Weights of a small transformer language model.
Size: width 192, 6 heads of 32, MLP 512 GeGLU, vocabulary 4096.
Architecture: RMSNorm before each block, rotary positions, no biases in attention or MLP, embeddings untied during training, capped logits.
Training: a variant of Muon for these matrices, 397M tokens, 12125 steps.
Each number is 200 + 20 x the weight over its row's rms, rounded and kept within 0 to 999. Layers, rows and columns count from 0. The size before them is the row's rms in percent of the matrix's.

# o: layer 10 attention output (transposed), 192x192, rms 0.087, rows 174-191, columns 128-191
# v: layer 10 attention value, 192x192, rms 0.0955, rows 175-191, columns 128-191
# gate: layer 10 MLP gate, 512x192, rms 0.152, rows 0-23, columns 128-191
# up: layer 10 MLP up, 512x192, rms 0.147, rows 0-22, columns 128-191
# down: layer 10 MLP down (transposed), 512x192, rms 0.0816, rows 0-22, columns 128-191
o174,121,218,178,201,167,217,201,166,192,192,179,197,187,190,224,165,179,220,203,173,204,221,178,200,199,194,193,183,245,190,219,228,194,210,138,199,246,170,197,247,190,226,171,193,205,223,164,207,226,212,192,203,226,225,185,181,190,204,188,199,234,193,192,189,209
v175,122,204,161,192,196,202,183,211,244,260,157,164,228,182,200,201,204,186,227,214,203,185,197,206,216,218,182,164,206,217,176,231,218,217,214,219,255,235,195,185,146,205,187,197,167,213,197,215,191,217,202,187,211,223,191,167,154,183,204,222,208,209,198,248,211
o175,119,190,197,187,227,194,153,199,179,222,201,219,206,201,146,180,193,216,220,170,210,206,184,188,190,173,194,202,191,185,199,210,196,208,156,223,151,205,198,228,228,219,186,155,221,176,182,201,207,218,198,196,198,218,216,226,206,206,202,183,195,187,171,180,205
v176,122,246,214,195,182,181,148,222,215,210,194,223,172,153,196,208,187,208,215,196,189,200,194,201,234,207,210,204,201,212,202,193,205,168,212,219,184,176,243,167,190,224,222,224,196,231,173,237,181,150,184,216,210,218,203,216,215,215,175,157,184,185,176,194,200
o176,121,175,159,210,197,181,230,203,203,207,244,233,210,240,206,201,183,245,209,227,182,231,200,189,184,194,197,188,200,212,179,229,209,216,228,185,242,210,177,206,228,172,208,169,203,233,186,183,226,210,221,193,192,173,201,222,213,188,236,224,196,189,242,175,176
v177,111,185,175,185,234,171,149,177,228,211,161,262,188,238,175,196,203,216,234,171,228,218,216,198,195,205,179,174,197,180,189,194,204,177,182,205,208,203,221,192,210,177,208,181,174,180,218,184,218,196,197,204,199,199,219,168,212,193,221,190,210,189,178,204,206
o177,116,209,190,207,195,163,227,173,210,198,200,166,206,156,249,168,202,190,196,219,178,227,185,186,180,195,206,213,244,212,218,230,208,183,210,230,196,192,205,230,195,201,207,196,174,220,192,219,203,210,199,210,196,216,185,219,204,249,172,149,204,195,193,204,197
v178,115,175,170,232,169,219,212,198,184,193,206,202,206,189,199,225,225,199,195,211,209,216,195,238,181,241,173,152,210,236,218,163,187,243,160,223,207,170,234,199,199,198,186,208,197,196,211,189,200,194,220,203,207,198,208,223,162,245,201,210,198,211,191,218,211
o178,112,207,207,171,230,190,210,203,209,211,215,177,201,194,208,173,178,186,221,204,211,177,224,188,202,194,203,228,160,150,209,240,191,185,215,186,170,176,223,260,189,203,209,206,183,194,182,199,225,192,206,213,203,207,205,202,230,138,244,187,200,196,184,204,201
v179,118,190,191,165,210,206,199,181,225,227,199,196,222,193,239,218,194,218,178,193,162,172,202,190,198,206,177,225,169,236,168,189,240,197,182,213,192,229,224,229,174,185,216,176,194,204,200,212,204,193,239,195,174,208,209,164,166,218,178,207,203,206,192,190,173
o179,118,175,199,199,204,182,194,235,208,197,198,222,210,219,171,208,187,183,234,197,223,207,191,215,221,215,186,211,214,185,198,204,151,195,174,221,190,200,203,200,243,175,190,217,163,210,212,213,160,199,205,209,213,236,211,223,220,218,199,142,208,157,239,197,196
v180,114,204,225,194,190,181,192,186,215,159,217,221,214,206,198,195,198,213,206,180,203,200,192,182,180,171,227,222,195,185,210,158,183,175,207,205,230,236,194,181,225,201,180,209,237,222,136,237,229,221,188,212,188,210,197,210,205,241,204,212,210,199,217,240,172
o180,116,210,196,201,190,224,200,219,224,208,194,208,182,198,202,221,207,229,207,241,197,211,180,213,247,193,193,206,222,215,191,224,208,222,197,196,204,221,248,217,209,166,197,190,190,172,230,216,237,231,228,204,191,194,201,211,161,207,215,205,221,202,193,208,217
v181,115,193,211,159,245,196,213,194,165,225,228,191,225,223,201,203,203,205,177,183,196,211,211,180,194,223,168,224,236,189,217,189,197,187,217,205,204,200,199,225,186,201,196,204,181,203,204,185,212,210,169,210,214,193,184,167,212,196,238,216,171,179,214,204,236
o181,113,198,189,194,161,215,194,194,206,201,199,215,151,197,217,214,204,173,220,197,254,185,215,219,190,200,193,187,218,205,212,176,222,215,236,187,200,193,220,200,192,240,190,209,206,193,222,182,191,190,215,166,183,174,174,214,246,199,181,194,210,189,185,216,219
v182,117,206,203,192,207,210,178,202,188,209,170,174,203,165,187,205,180,210,190,199,223,216,205,201,228,236,183,174,202,208,226,212,231,195,233,188,194,230,196,200,231,250,197,196,236,197,184,194,165,197,181,201,178,215,202,187,189,200,190,182,191,209,194,245,198
o182,118,240,224,213,181,229,213,173,201,189,229,222,204,183,193,208,184,213,220,200,184,188,169,187,175,228,202,190,195,196,178,201,192,200,192,193,206,173,195,216,173,172,230,199,216,221,200,193,217,192,214,182,201,206,217,213,206,202,174,210,224,206,168,177,175
v183,121,209,201,225,175,196,191,193,231,180,230,211,223,205,204,222,210,191,169,156,227,219,220,174,181,155,195,211,239,201,186,192,197,217,184,176,191,208,180,199,207,215,204,194,203,178,152,213,230,234,206,204,211,211,185,216,220,209,180,215,169,203,229,216,200
o183,121,195,201,213,198,226,161,200,190,199,202,198,201,213,194,156,177,178,195,182,197,189,186,234,219,227,195,175,184,194,191,188,196,192,186,212,229,181,193,185,238,188,219,221,160,199,269,192,214,195,210,180,176,210,225,222,169,193,226,199,191,234,213,173,168
v184,116,203,211,142,188,202,231,179,173,156,173,188,208,206,188,230,236,214,173,213,180,201,187,202,192,176,195,152,237,192,240,215,240,213,181,249,184,184,200,196,213,194,212,191,181,234,206,204,228,177,202,155,198,212,199,204,183,209,203,211,201,200,186,194,186
o184,117,211,195,218,179,184,198,194,229,203,208,232,210,206,164,184,202,218,242,210,184,189,217,200,232,204,190,221,160,191,211,168,191,205,193,238,200,220,237,184,192,194,194,199,226,168,180,225,178,205,191,218,192,172,208,170,184,208,203,186,220,182,179,221,248
v185,118,228,229,190,170,205,196,223,181,202,186,176,205,188,183,186,186,214,209,209,188,187,209,178,202,239,196,187,175,191,179,189,222,174,181,218,185,230,198,226,171,181,134,205,184,205,194,233,176,222,235,204,218,192,202,198,220,208,233,224,229,205,221,215,218
o185,114,219,195,221,215,211,189,224,194,198,242,209,219,206,194,203,196,190,209,225,247,207,215,180,177,196,196,234,179,219,184,237,193,224,194,210,180,195,230,187,168,234,227,195,214,202,195,186,216,141,195,189,228,180,213,213,163,194,194,182,199,213,201,161,204
v186,115,191,238,180,194,181,196,218,199,228,187,214,191,207,186,196,171,209,220,224,195,195,220,174,192,212,199,206,190,164,195,183,182,187,219,182,205,207,198,213,252,171,211,219,218,201,198,239,202,212,163,208,217,171,211,199,157,203,160,164,205,214,219,210,205
o186,119,176,207,202,169,190,209,239,218,196,229,189,177,197,217,235,224,194,184,206,178,239,183,221,204,207,202,224,207,196,183,189,219,201,209,205,196,215,237,227,185,225,193,169,195,169,239,186,202,184,235,192,178,168,216,228,175,192,209,226,157,192,174,149,192
v187,118,225,181,213,195,202,232,186,248,189,200,195,216,170,234,172,189,181,218,165,205,207,208,182,185,190,198,184,221,227,163,169,207,189,192,202,191,177,200,217,199,154,230,218,192,242,211,203,188,190,212,211,211,255,183,205,202,191,199,184,187,206,214,227,215
o187,112,182,225,188,148,193,181,227,180,211,157,185,210,209,198,228,235,235,226,228,189,164,171,234,210,221,209,181,215,183,215,225,180,203,229,204,235,205,170,186,178,182,196,187,191,179,174,181,220,203,177,188,206,189,174,206,206,208,231,206,248,189,185,173,193
v188,118,208,212,182,171,217,198,227,198,224,193,163,196,181,233,214,200,231,187,182,210,211,222,202,216,204,191,211,210,204,159,194,190,196,209,175,206,167,187,185,186,176,211,196,190,204,220,223,166,192,188,222,217,198,201,160,224,184,219,173,197,182,174,180,173
o188,121,173,188,246,197,179,202,200,175,194,198,223,183,195,192,188,221,184,191,227,172,212,201,194,190,190,227,157,244,205,195,168,193,181,209,228,193,202,225,219,219,229,188,215,186,225,192,160,217,183,201,210,199,195,195,183,181,204,193,235,232,215,194,187,227
v189,118,216,194,217,190,209,208,224,193,175,207,202,184,220,143,213,211,199,207,170,221,211,189,200,239,166,207,177,224,214,221,214,237,165,200,167,213,200,192,219,200,223,242,234,200,220,190,204,224,200,196,183,220,170,208,213,195,220,242,219,239,206,205,197,235
o189,123,164,180,187,196,182,187,231,175,188,204,186,206,177,233,188,198,220,192,218,193,168,229,195,210,218,202,206,189,237,195,209,186,236,208,194,199,231,210,189,199,187,210,187,190,166,181,189,250,221,203,199,179,192,205,171,200,168,192,216,169,219,158,221,174
v190,117,192,207,226,204,206,197,202,186,220,235,194,202,228,176,179,185,183,169,204,197,172,199,211,193,212,219,177,209,206,197,208,187,197,222,198,218,212,189,153,200,189,209,184,199,186,197,221,186,196,194,147,198,199,211,212,206,223,190,174,203,165,214,175,185
o190,127,211,180,198,213,188,191,257,203,176,193,206,230,194,210,213,235,234,202,183,196,206,187,195,200,189,178,213,223,232,197,201,243,201,188,226,197,212,234,189,222,222,221,207,185,205,225,190,219,219,168,192,208,231,210,199,220,210,187,170,222,183,199,241,228
v191,118,204,206,202,166,213,212,165,160,201,217,210,207,186,202,201,192,194,237,228,204,215,230,217,163,192,196,204,215,205,202,223,181,183,176,185,188,192,225,171,177,196,192,223,203,224,181,198,202,207,208,117,227,204,193,204,194,183,203,224,152,222,196,221,169
o191,120,186,212,199,177,198,157,192,201,200,201,211,264,223,210,216,186,215,190,190,213,202,207,205,193,204,201,220,224,185,216,211,208,218,212,200,200,201,219,201,180,193,182,219,226,200,242,179,222,205,194,193,203,198,217,194,232,196,188,158,224,202,213,209,191
gate0,091,173,197,197,215,172,176,208,205,211,195,214,203,188,203,209,221,223,227,216,204,187,169,205,200,187,233,208,185,213,174,202,188,188,195,185,247,210,200,216,220,220,210,234,202,152,177,222,225,228,175,213,226,217,182,173,227,211,175,187,215,201,194,230,220
up0,096,180,249,209,236,203,214,215,209,211,225,175,190,213,204,192,178,201,214,214,178,178,187,196,190,209,225,218,174,190,178,186,179,194,189,203,209,250,182,214,214,190,209,229,186,193,218,206,210,256,167,165,215,221,149,212,209,181,218,188,199,167,216,230,181
down0,095,192,173,201,191,216,194,180,179,238,190,176,231,173,207,178,221,199,180,188,230,201,166,207,181,227,196,182,232,179,211,199,209,209,184,199,160,161,255,203,186,200,184,187,223,172,181,151,207,176,205,202,205,198,220,197,191,221,179,193,229,210,201,168,187
gate1,097,200,204,222,213,216,208,142,192,187,213,185,219,233,194,152,209,206,203,190,210,189,180,206,235,216,220,204,172,230,185,189,221,205,197,198,207,185,208,208,183,210,225,207,206,143,202,195,217,183,227,189,214,180,194,192,240,199,198,201,178,192,191,175,201
up1,095,176,188,183,238,226,190,187,197,169,237,161,207,212,203,221,234,207,192,165,182,218,163,176,189,242,232,237,183,225,207,191,230,193,181,197,228,171,196,211,203,213,177,194,215,173,232,222,198,225,195,217,224,198,218,238,218,209,202,178,208,187,187,204,197
down1,098,204,206,193,190,204,186,217,216,218,169,195,157,193,196,221,181,201,171,231,210,206,211,220,183,162,209,180,239,186,182,183,152,194,176,216,192,205,200,180,195,196,181,229,192,230,207,194,205,162,210,193,179,205,202,203,162,202,204,195,228,185,200,226,203
gate2,099,237,201,266,186,204,207,206,208,201,216,215,207,183,219,215,187,213,180,191,170,187,252,197,207,189,194,222,200,203,212,185,204,164,221,226,172,223,198,203,145,217,215,196,165,195,181,210,195,193,212,211,184,199,224,199,180,208,228,194,210,205,155,169,188
up2,100,159,200,160,206,198,212,204,216,219,177,205,199,206,196,189,178,236,215,186,220,227,157,221,198,206,221,240,245,208,211,208,187,211,188,143,223,199,197,219,193,195,187,201,224,210,208,221,205,170,217,181,231,215,167,210,206,184,215,223,163,206,247,179,225
down2,099,177,211,198,216,181,188,215,214,213,198,211,162,200,173,163,224,225,211,201,220,196,212,237,219,196,169,239,188,190,173,192,208,178,230,203,188,240,185,222,223,189,163,213,213,171,210,188,241,228,196,176,153,222,227,199,227,164,229,161,194,221,169,222,189
gate3,102,172,203,213,164,208,188,150,215,237,190,179,189,205,190,205,237,201,216,226,212,162,204,230,228,196,193,179,202,210,188,213,216,179,167,191,236,193,211,199,166,208,194,196,215,219,218,201,205,202,191,186,207,205,188,194,210,219,184,192,215,255,184,202,229
up3,102,215,223,162,209,198,191,243,193,187,179,189,180,228,200,217,200,210,168,192,201,196,214,218,246,207,225,186,193,192,214,208,206,187,196,215,174,156,218,193,208,192,205,189,153,213,195,192,203,231,214,217,205,201,188,223,182,189,226,200,206,158,205,213,192
down3,106,202,227,212,200,189,221,205,191,168,159,173,227,204,228,185,202,176,200,208,182,191,238,198,205,207,200,215,176,210,220,235,172,202,198,172,194,210,202,201,169,216,199,219,187,211,195,202,198,196,208,194,176,195,218,183,177,231,204,189,216,184,191,180,234
gate4,097,212,184,200,199,160,193,204,228,226,207,187,225,202,220,204,165,194,216,160,189,197,216,183,170,185,244,164,231,191,188,198,174,196,216,218,205,189,236,184,225,208,174,222,233,178,175,225,201,178,187,217,198,207,175,199,187,240,188,222,211,205,249,193,193
up4,099,209,203,186,173,244,207,214,189,181,177,178,181,207,196,186,186,216,164,226,222,185,164,188,231,210,184,220,166,198,200,194,213,194,221,148,182,225,195,214,185,228,232,228,203,172,209,195,214,192,174,184,207,186,209,194,185,187,234,178,173,228,163,189,182
down4,096,175,213,172,237,153,218,170,198,212,227,194,181,199,192,201,171,178,169,226,179,181,208,188,228,187,205,159,223,205,199,166,179,215,224,226,195,200,209,211,225,209,198,168,222,240,207,197,192,187,208,202,203,196,195,208,214,208,195,208,218,185,195,194,206
gate5,085,200,193,182,235,182,176,240,199,188,202,220,181,217,227,212,225,233,174,198,192,199,210,200,175,205,234,224,204,217,226,167,198,195,182,190,225,160,207,189,205,212,217,191,200,200,170,191,212,178,220,192,169,212,197,179,222,222,181,177,202,175,179,205,200
up5,085,225,227,222,185,205,188,222,222,198,212,161,181,198,201,198,192,245,183,207,200,163,196,188,202,203,206,206,222,211,211,199,199,204,162,206,205,213,209,191,218,173,207,175,246,175,212,189,214,189,199,197,177,213,226,207,218,185,217,177,150,213,220,167,208
down5,092,204,219,197,219,205,192,173,183,184,190,220,210,190,235,196,200,164,225,206,181,201,219,231,192,212,206,186,225,195,191,191,203,175,219,207,181,191,190,190,188,193,202,199,181,213,237,181,177,188,199,223,222,176,190,238,197,197,200,213,223,196,189,215,209
gate6,099,202,192,185,188,213,173,212,219,212,186,197,172,199,220,203,232,196,199,206,179,183,178,172,179,173,179,205,166,213,182,190,214,224,208,229,191,197,169,208,209,232,210,221,223,183,157,228,201,178,185,177,189,214,177,196,188,180,177,209,195,179,186,228,182
up6,102,208,210,218,209,178,141,169,195,182,180,184,188,198,205,226,208,222,207,194,223,199,202,200,180,172,169,221,226,203,176,193,219,217,212,197,190,252,222,226,191,199,174,202,203,204,177,235,199,158,182,178,187,176,178,182,242,224,202,197,204,162,205,222,201
down6,102,239,205,191,198,242,190,194,214,178,232,194,199,216,197,223,210,175,212,195,208,194,217,167,166,208,211,187,185,169,202,224,209,185,208,145,187,182,210,212,206,221,193,192,194,231,182,170,198,181,215,166,189,208,211,214,186,192,199,195,177,198,191,199,192
gate7,097,194,217,216,185,191,212,149,216,181,200,203,219,197,189,198,192,211,217,190,240,202,222,196,171,191,220,175,198,242,226,194,181,181,230,187,175,197,186,195,187,228,227,182,203,228,211,177,188,216,236,212,176,178,163,172,214,217,219,161,174,195,206,209,197
up7,098,210,196,182,201,194,215,223,183,212,218,170,199,225,207,232,194,218,183,187,197,217,183,176,218,177,163,218,200,189,193,207,201,195,231,202,201,172,219,200,210,201,221,217,194,188,187,247,198,234,179,201,210,198,213,184,176,176,229,226,239,210,181,224,196
down7,097,253,215,211,224,179,196,206,212,206,202,183,197,235,210,190,236,206,205,173,182,215,238,222,201,178,214,206,238,193,233,181,183,221,206,214,189,210,179,206,201,202,195,191,231,236,214,185,199,164,219,214,196,186,207,202,202,222,141,172,201,208,226,209,177
gate8,102,201,221,178,183,207,209,180,220,190,227,186,193,151,231,174,191,241,201,184,203,249,192,171,231,204,199,204,165,204,199,181,213,185,201,187,217,213,204,199,226,168,176,194,200,228,202,216,197,228,172,197,228,187,208,226,180,206,182,188,172,225,186,206,206
up8,100,215,155,181,211,194,175,232,187,207,214,204,208,192,176,175,226,238,188,182,202,187,243,222,188,207,170,218,207,136,228,158,193,197,227,187,171,189,225,182,216,203,218,212,227,194,161,188,195,170,212,180,202,171,192,179,213,190,216,208,206,189,198,176,201
down8,099,221,244,217,215,182,188,217,199,188,171,204,169,161,214,189,240,189,222,174,231,199,220,216,212,177,227,153,205,197,194,173,215,217,202,206,221,228,244,196,172,171,189,177,188,213,195,178,222,203,170,225,188,209,192,208,164,233,221,221,193,179,217,181,221
gate9,101,198,196,216,171,183,179,209,175,229,209,147,208,221,232,229,195,195,210,163,223,191,194,204,190,223,217,182,196,211,191,182,213,232,149,233,217,168,203,197,179,209,194,185,182,249,240,195,202,204,185,188,213,194,202,188,192,179,199,201,183,195,222,224,236
up9,098,189,215,188,212,208,208,208,216,216,161,215,171,167,210,186,190,264,196,205,194,231,199,214,164,186,178,250,197,217,207,213,184,219,216,205,191,177,205,202,198,233,196,181,173,218,151,191,189,205,189,216,172,238,212,190,186,228,206,189,181,182,191,206,179
down9,095,184,181,197,200,209,180,188,201,208,208,227,187,209,182,231,192,203,175,233,204,217,198,222,223,213,163,190,208,206,165,208,216,219,229,166,192,187,177,211,229,225,215,207,232,203,231,185,201,175,173,200,199,181,189,224,202,218,198,192,206,193,211,252,186
gate10,102,192,183,194,185,219,185,172,232,212,189,170,233,187,227,201,201,222,218,205,179,153,162,157,166,201,167,188,194,190,187,175,245,182,210,181,201,212,209,191,205,185,228,221,200,200,183,212,200,197,201,193,216,187,188,178,204,204,197,216,162,224,195,239,228
up10,103,223,233,216,193,172,194,143,188,195,198,191,205,212,231,208,184,231,205,240,192,164,186,215,197,183,167,191,222,187,189,206,233,189,174,227,198,197,188,188,212,179,229,191,220,190,197,224,233,175,208,205,157,201,221,168,245,189,214,224,215,193,190,213,201
down10,100,202,211,181,198,214,177,193,203,229,190,188,243,198,214,166,203,222,215,197,163,157,206,225,203,197,176,236,214,195,195,229,149,191,224,181,219,188,191,223,191,185,221,207,185,211,193,184,221,225,215,206,200,185,189,174,246,190,197,168,178,227,219,211,197
gate11,099,195,216,212,196,204,221,174,207,217,200,194,198,205,176,193,223,174,194,201,218,190,191,189,243,189,189,198,203,186,172,170,198,176,217,136,211,225,184,183,223,237,234,225,157,158,225,174,188,201,228,203,234,216,227,186,164,189,225,212,201,175,165,238,187
up11,098,229,198,194,165,220,187,212,184,212,176,193,209,206,224,216,232,208,187,205,221,195,196,200,217,196,211,202,205,163,171,221,212,246,147,205,205,188,230,201,173,184,182,201,232,198,205,199,166,184,194,193,208,231,189,205,200,196,188,194,230,227,218,186,175
down11,100,192,217,228,200,178,214,238,184,165,219,183,166,204,211,167,210,188,202,200,164,198,189,202,192,201,168,228,201,179,179,221,184,174,192,184,208,188,172,227,215,216,215,179,169,210,217,190,207,186,189,185,206,208,155,150,218,209,205,193,193,177,198,190,191
gate12,099,175,196,200,223,186,199,216,196,203,192,194,189,181,192,207,169,173,208,221,196,199,196,203,248,208,229,205,160,190,197,196,194,187,158,193,240,161,197,218,202,191,212,212,211,188,194,183,170,191,208,168,241,208,206,176,215,172,216,176,226,208,216,228,194
up12,096,207,222,250,180,168,167,165,204,184,181,192,232,199,146,192,206,192,200,182,209,185,170,186,232,205,190,173,176,244,191,196,208,188,238,209,196,182,238,169,194,212,204,214,187,251,199,210,184,214,155,179,223,205,232,202,186,233,209,228,242,214,181,198,224
down12,099,190,168,185,221,210,171,186,195,202,193,187,181,212,192,209,199,202,194,227,204,196,236,210,215,213,186,189,203,208,190,162,208,200,173,167,226,176,173,172,137,225,215,181,270,181,206,176,205,225,233,229,184,177,192,171,205,182,210,177,182,189,226,244,207
gate13,104,217,223,224,187,213,217,204,188,199,198,239,251,216,182,207,225,180,228,216,188,225,194,201,178,213,198,200,253,212,204,204,208,196,191,208,208,195,201,207,237,198,175,211,172,209,199,186,191,205,211,205,211,216,196,155,189,177,213,183,202,202,215,192,206
up13,102,212,219,225,208,248,237,203,219,192,204,196,191,157,185,209,211,204,230,179,241,192,192,220,210,192,162,215,192,216,199,175,198,211,195,178,214,158,169,169,214,198,229,192,191,206,196,191,222,199,210,205,228,186,193,195,220,161,198,198,237,194,205,244,198
down13,099,166,214,175,212,172,200,163,199,178,206,221,239,210,190,191,191,191,205,175,203,210,176,180,216,198,208,197,180,206,161,191,196,208,178,205,212,259,220,217,176,245,189,207,221,178,216,218,160,195,204,222,176,174,209,216,198,203,162,198,171,172,184,187,184
gate14,102,208,178,190,236,156,226,186,206,211,213,216,166,195,179,203,211,202,229,202,190,172,229,201,235,156,190,205,214,190,203,194,198,226,214,192,213,217,169,203,171,195,159,210,173,181,146,167,244,212,230,204,221,223,217,201,202,237,195,191,194,229,220,209,197
up14,103,190,229,144,186,214,221,207,165,237,200,210,199,195,212,211,186,238,173,224,192,178,211,211,158,229,208,206,216,172,188,215,201,178,195,176,202,197,228,204,219,189,246,200,177,249,218,194,181,186,190,181,186,236,212,202,171,190,226,195,219,188,189,192,183
down14,100,186,207,179,190,219,195,211,212,174,221,183,191,205,233,230,207,221,157,193,180,229,159,201,172,187,210,180,171,221,223,204,212,194,185,213,191,183,207,202,215,214,183,205,174,193,219,238,207,222,183,197,205,199,166,187,185,189,168,199,179,203,200,189,161
gate15,099,164,184,214,194,215,238,210,188,198,196,205,198,175,181,223,197,211,193,190,224,190,185,189,197,220,219,232,214,183,191,184,217,194,217,179,185,198,242,160,178,191,194,188,204,200,224,234,204,148,261,209,217,225,208,198,227,245,192,181,213,195,167,207,174
up15,100,159,208,194,179,225,188,211,211,216,249,239,195,186,182,152,200,226,187,179,207,208,200,208,215,197,177,181,178,201,209,213,191,190,220,178,155,192,207,205,189,195,176,215,184,212,189,201,199,188,209,199,216,229,185,184,169,210,182,197,228,184,205,201,190
down15,101,202,187,215,191,234,227,205,181,185,178,237,216,199,189,259,181,188,240,217,153,208,181,204,189,201,168,225,239,204,178,184,233,186,190,162,208,183,224,215,210,200,188,194,209,219,205,203,199,193,202,226,205,182,225,198,217,198,213,212,169,197,201,175,183
gate16,107,201,174,193,191,214,183,218,206,207,209,231,189,202,186,229,207,215,222,193,211,191,204,190,163,215,234,219,215,216,211,208,196,184,233,197,203,187,185,201,242,207,176,203,187,195,190,199,213,177,195,220,191,204,189,186,210,198,189,202,165,208,174,202,199
up16,108,203,178,182,189,206,170,198,216,241,201,224,180,206,190,224,192,196,220,197,228,212,196,149,185,195,249,199,205,192,195,177,190,153,207,201,181,167,191,186,195,209,186,211,181,191,197,195,231,201,226,205,179,202,181,188,162,211,242,193,181,207,183,184,214
down16,104,172,205,213,217,214,192,216,211,154,212,218,187,182,203,170,194,209,217,177,202,213,229,173,161,196,194,181,181,191,233,187,191,174,211,211,188,181,178,202,216,199,203,228,205,215,200,165,198,156,199,203,178,205,225,205,190,183,236,184,199,183,202,241,223
gate17,102,195,211,193,194,180,227,180,180,189,194,216,203,192,208,166,209,203,191,188,188,208,164,192,166,174,219,254,212,179,218,189,178,196,195,209,204,253,201,195,207,199,214,204,216,216,187,189,168,202,193,233,236,168,218,190,175,183,199,182,188,198,198,168,200
up17,099,215,228,199,219,185,202,208,187,179,213,192,215,192,222,168,202,173,188,232,181,215,199,205,198,164,201,217,224,182,221,209,200,213,194,165,218,231,224,181,171,204,198,182,169,202,186,184,194,218,221,186,199,210,194,214,193,186,199,198,171,179,169,145,189
down17,100,176,219,204,219,198,203,206,178,251,202,227,172,207,186,202,195,220,215,155,160,207,189,210,223,176,184,194,222,205,218,187,184,191,200,165,187,175,219,185,217,221,233,178,208,184,191,206,214,216,191,159,191,248,179,199,186,187,203,201,230,210,199,241,199
gate18,104,196,210,193,215,205,221,207,170,202,186,188,209,219,176,217,217,199,203,205,186,219,207,232,232,257,226,177,208,197,172,193,183,199,178,173,215,206,182,235,211,193,206,220,161,203,174,205,178,212,224,187,183,241,230,174,203,175,201,208,189,214,165,178,198
up18,102,212,146,221,189,186,203,195,187,189,196,222,181,152,179,182,178,209,228,204,216,168,191,199,175,189,191,220,201,244,218,222,223,198,218,185,183,202,210,193,221,169,182,204,237,213,219,212,224,204,206,198,232,205,174,200,177,178,191,161,229,180,238,203,185
down18,102,230,216,196,214,206,195,200,209,190,208,210,213,207,181,200,203,196,166,160,214,208,178,227,173,183,205,213,191,190,198,179,222,188,171,198,203,196,182,205,208,231,206,156,182,189,209,227,198,184,229,195,147,186,187,199,193,227,193,159,220,206,165,233,178
gate19,098,204,209,186,181,232,185,222,210,217,187,192,203,170,184,188,214,195,201,206,185,197,208,212,210,192,198,180,195,156,222,185,187,175,195,217,207,225,216,206,201,183,265,204,194,193,218,166,172,201,238,223,215,208,170,177,207,202,179,194,204,200,243,189,212
up19,105,185,188,189,175,191,190,219,179,186,201,220,194,215,223,183,219,198,203,209,180,196,211,207,190,163,203,183,187,189,195,209,227,208,217,156,198,224,178,192,199,190,248,204,182,206,213,211,221,204,229,215,221,211,144,179,172,194,173,188,203,175,219,174,187
down19,095,188,203,248,209,221,228,200,188,203,223,229,238,206,219,169,201,198,188,183,178,191,197,189,176,215,162,205,186,197,197,221,203,186,195,162,191,206,230,199,171,194,190,178,233,196,180,192,219,214,191,186,198,200,220,256,186,225,216,211,239,194,191,168,202
gate20,106,207,148,231,228,199,175,231,202,201,232,196,210,200,194,193,182,210,197,230,189,226,198,189,224,175,183,182,201,203,166,207,196,217,183,174,200,201,193,189,183,201,211,200,225,192,206,204,188,200,190,203,215,194,164,182,215,197,193,203,201,167,205,181,206
up20,100,195,198,196,227,186,184,245,200,228,235,206,204,236,228,197,174,183,220,252,204,227,173,186,197,234,195,182,218,208,199,212,174,226,197,198,186,214,175,213,230,187,231,195,205,207,212,175,228,215,211,162,156,194,197,200,185,181,215,198,183,177,191,160,216
down20,099,236,174,209,194,203,165,200,201,191,195,210,202,200,209,208,205,178,178,199,221,175,226,215,197,172,229,202,170,199,215,213,204,246,182,165,205,212,209,187,170,208,190,189,234,148,207,223,182,168,191,251,197,196,183,220,178,241,199,180,229,228,206,234,217
gate21,096,180,204,238,216,182,230,260,233,215,219,163,182,226,193,202,220,235,226,210,171,182,199,239,184,215,191,244,209,215,217,198,188,201,204,210,214,178,187,234,205,199,208,207,175,192,199,227,221,192,231,208,236,216,174,162,235,164,200,166,179,171,186,186,180
up21,103,241,216,215,159,188,179,185,168,209,171,189,173,173,170,191,202,161,188,218,192,205,183,187,226,217,219,162,221,178,175,223,192,233,163,200,199,214,203,150,199,228,167,176,190,260,214,190,216,201,197,181,220,220,195,202,187,229,201,202,190,210,191,252,213
down21,101,186,205,208,195,197,227,240,229,200,205,168,186,186,195,210,181,219,228,219,214,189,191,242,184,199,199,226,201,212,191,185,184,159,234,230,193,195,218,179,192,173,215,202,220,193,218,185,225,227,204,187,169,168,177,192,192,167,207,226,188,182,198,135,198
gate22,103,226,172,207,218,207,160,208,227,222,223,206,234,194,177,230,209,207,215,230,206,195,181,192,240,185,183,161,186,198,188,213,171,219,190,223,208,191,177,207,230,212,222,204,241,203,223,201,247,213,199,195,234,174,175,203,191,195,216,202,184,207,200,184,197
up22,103,213,203,192,190,177,204,223,206,154,153,209,215,185,165,201,196,205,196,200,207,198,185,210,191,169,193,211,219,224,220,182,167,213,178,227,173,220,231,219,184,251,187,188,201,197,191,186,187,226,224,213,224,203,202,195,222,194,190,202,219,184,191,186,200
down22,101,195,220,178,196,207,207,171,190,195,206,190,181,197,218,205,173,201,201,224,181,234,233,171,208,225,205,218,184,196,186,182,202,197,229,170,187,181,198,190,183,170,178,209,216,179,238,164,187,172,184,227,200,267,205,185,191,222,173,197,215,210,215,219,229
gate23,095,193,222,255,181,185,180,180,198,195,213,200,186,186,161,189,203,172,232,209,170,200,204,168,212,209,179,187,176,218,192,218,187,204,157,175,163,186,179,236,199,184,187,194,180,182,199,195,200,218,228,208,211,232,203,219,208,204,200,188,190,196,218,209,176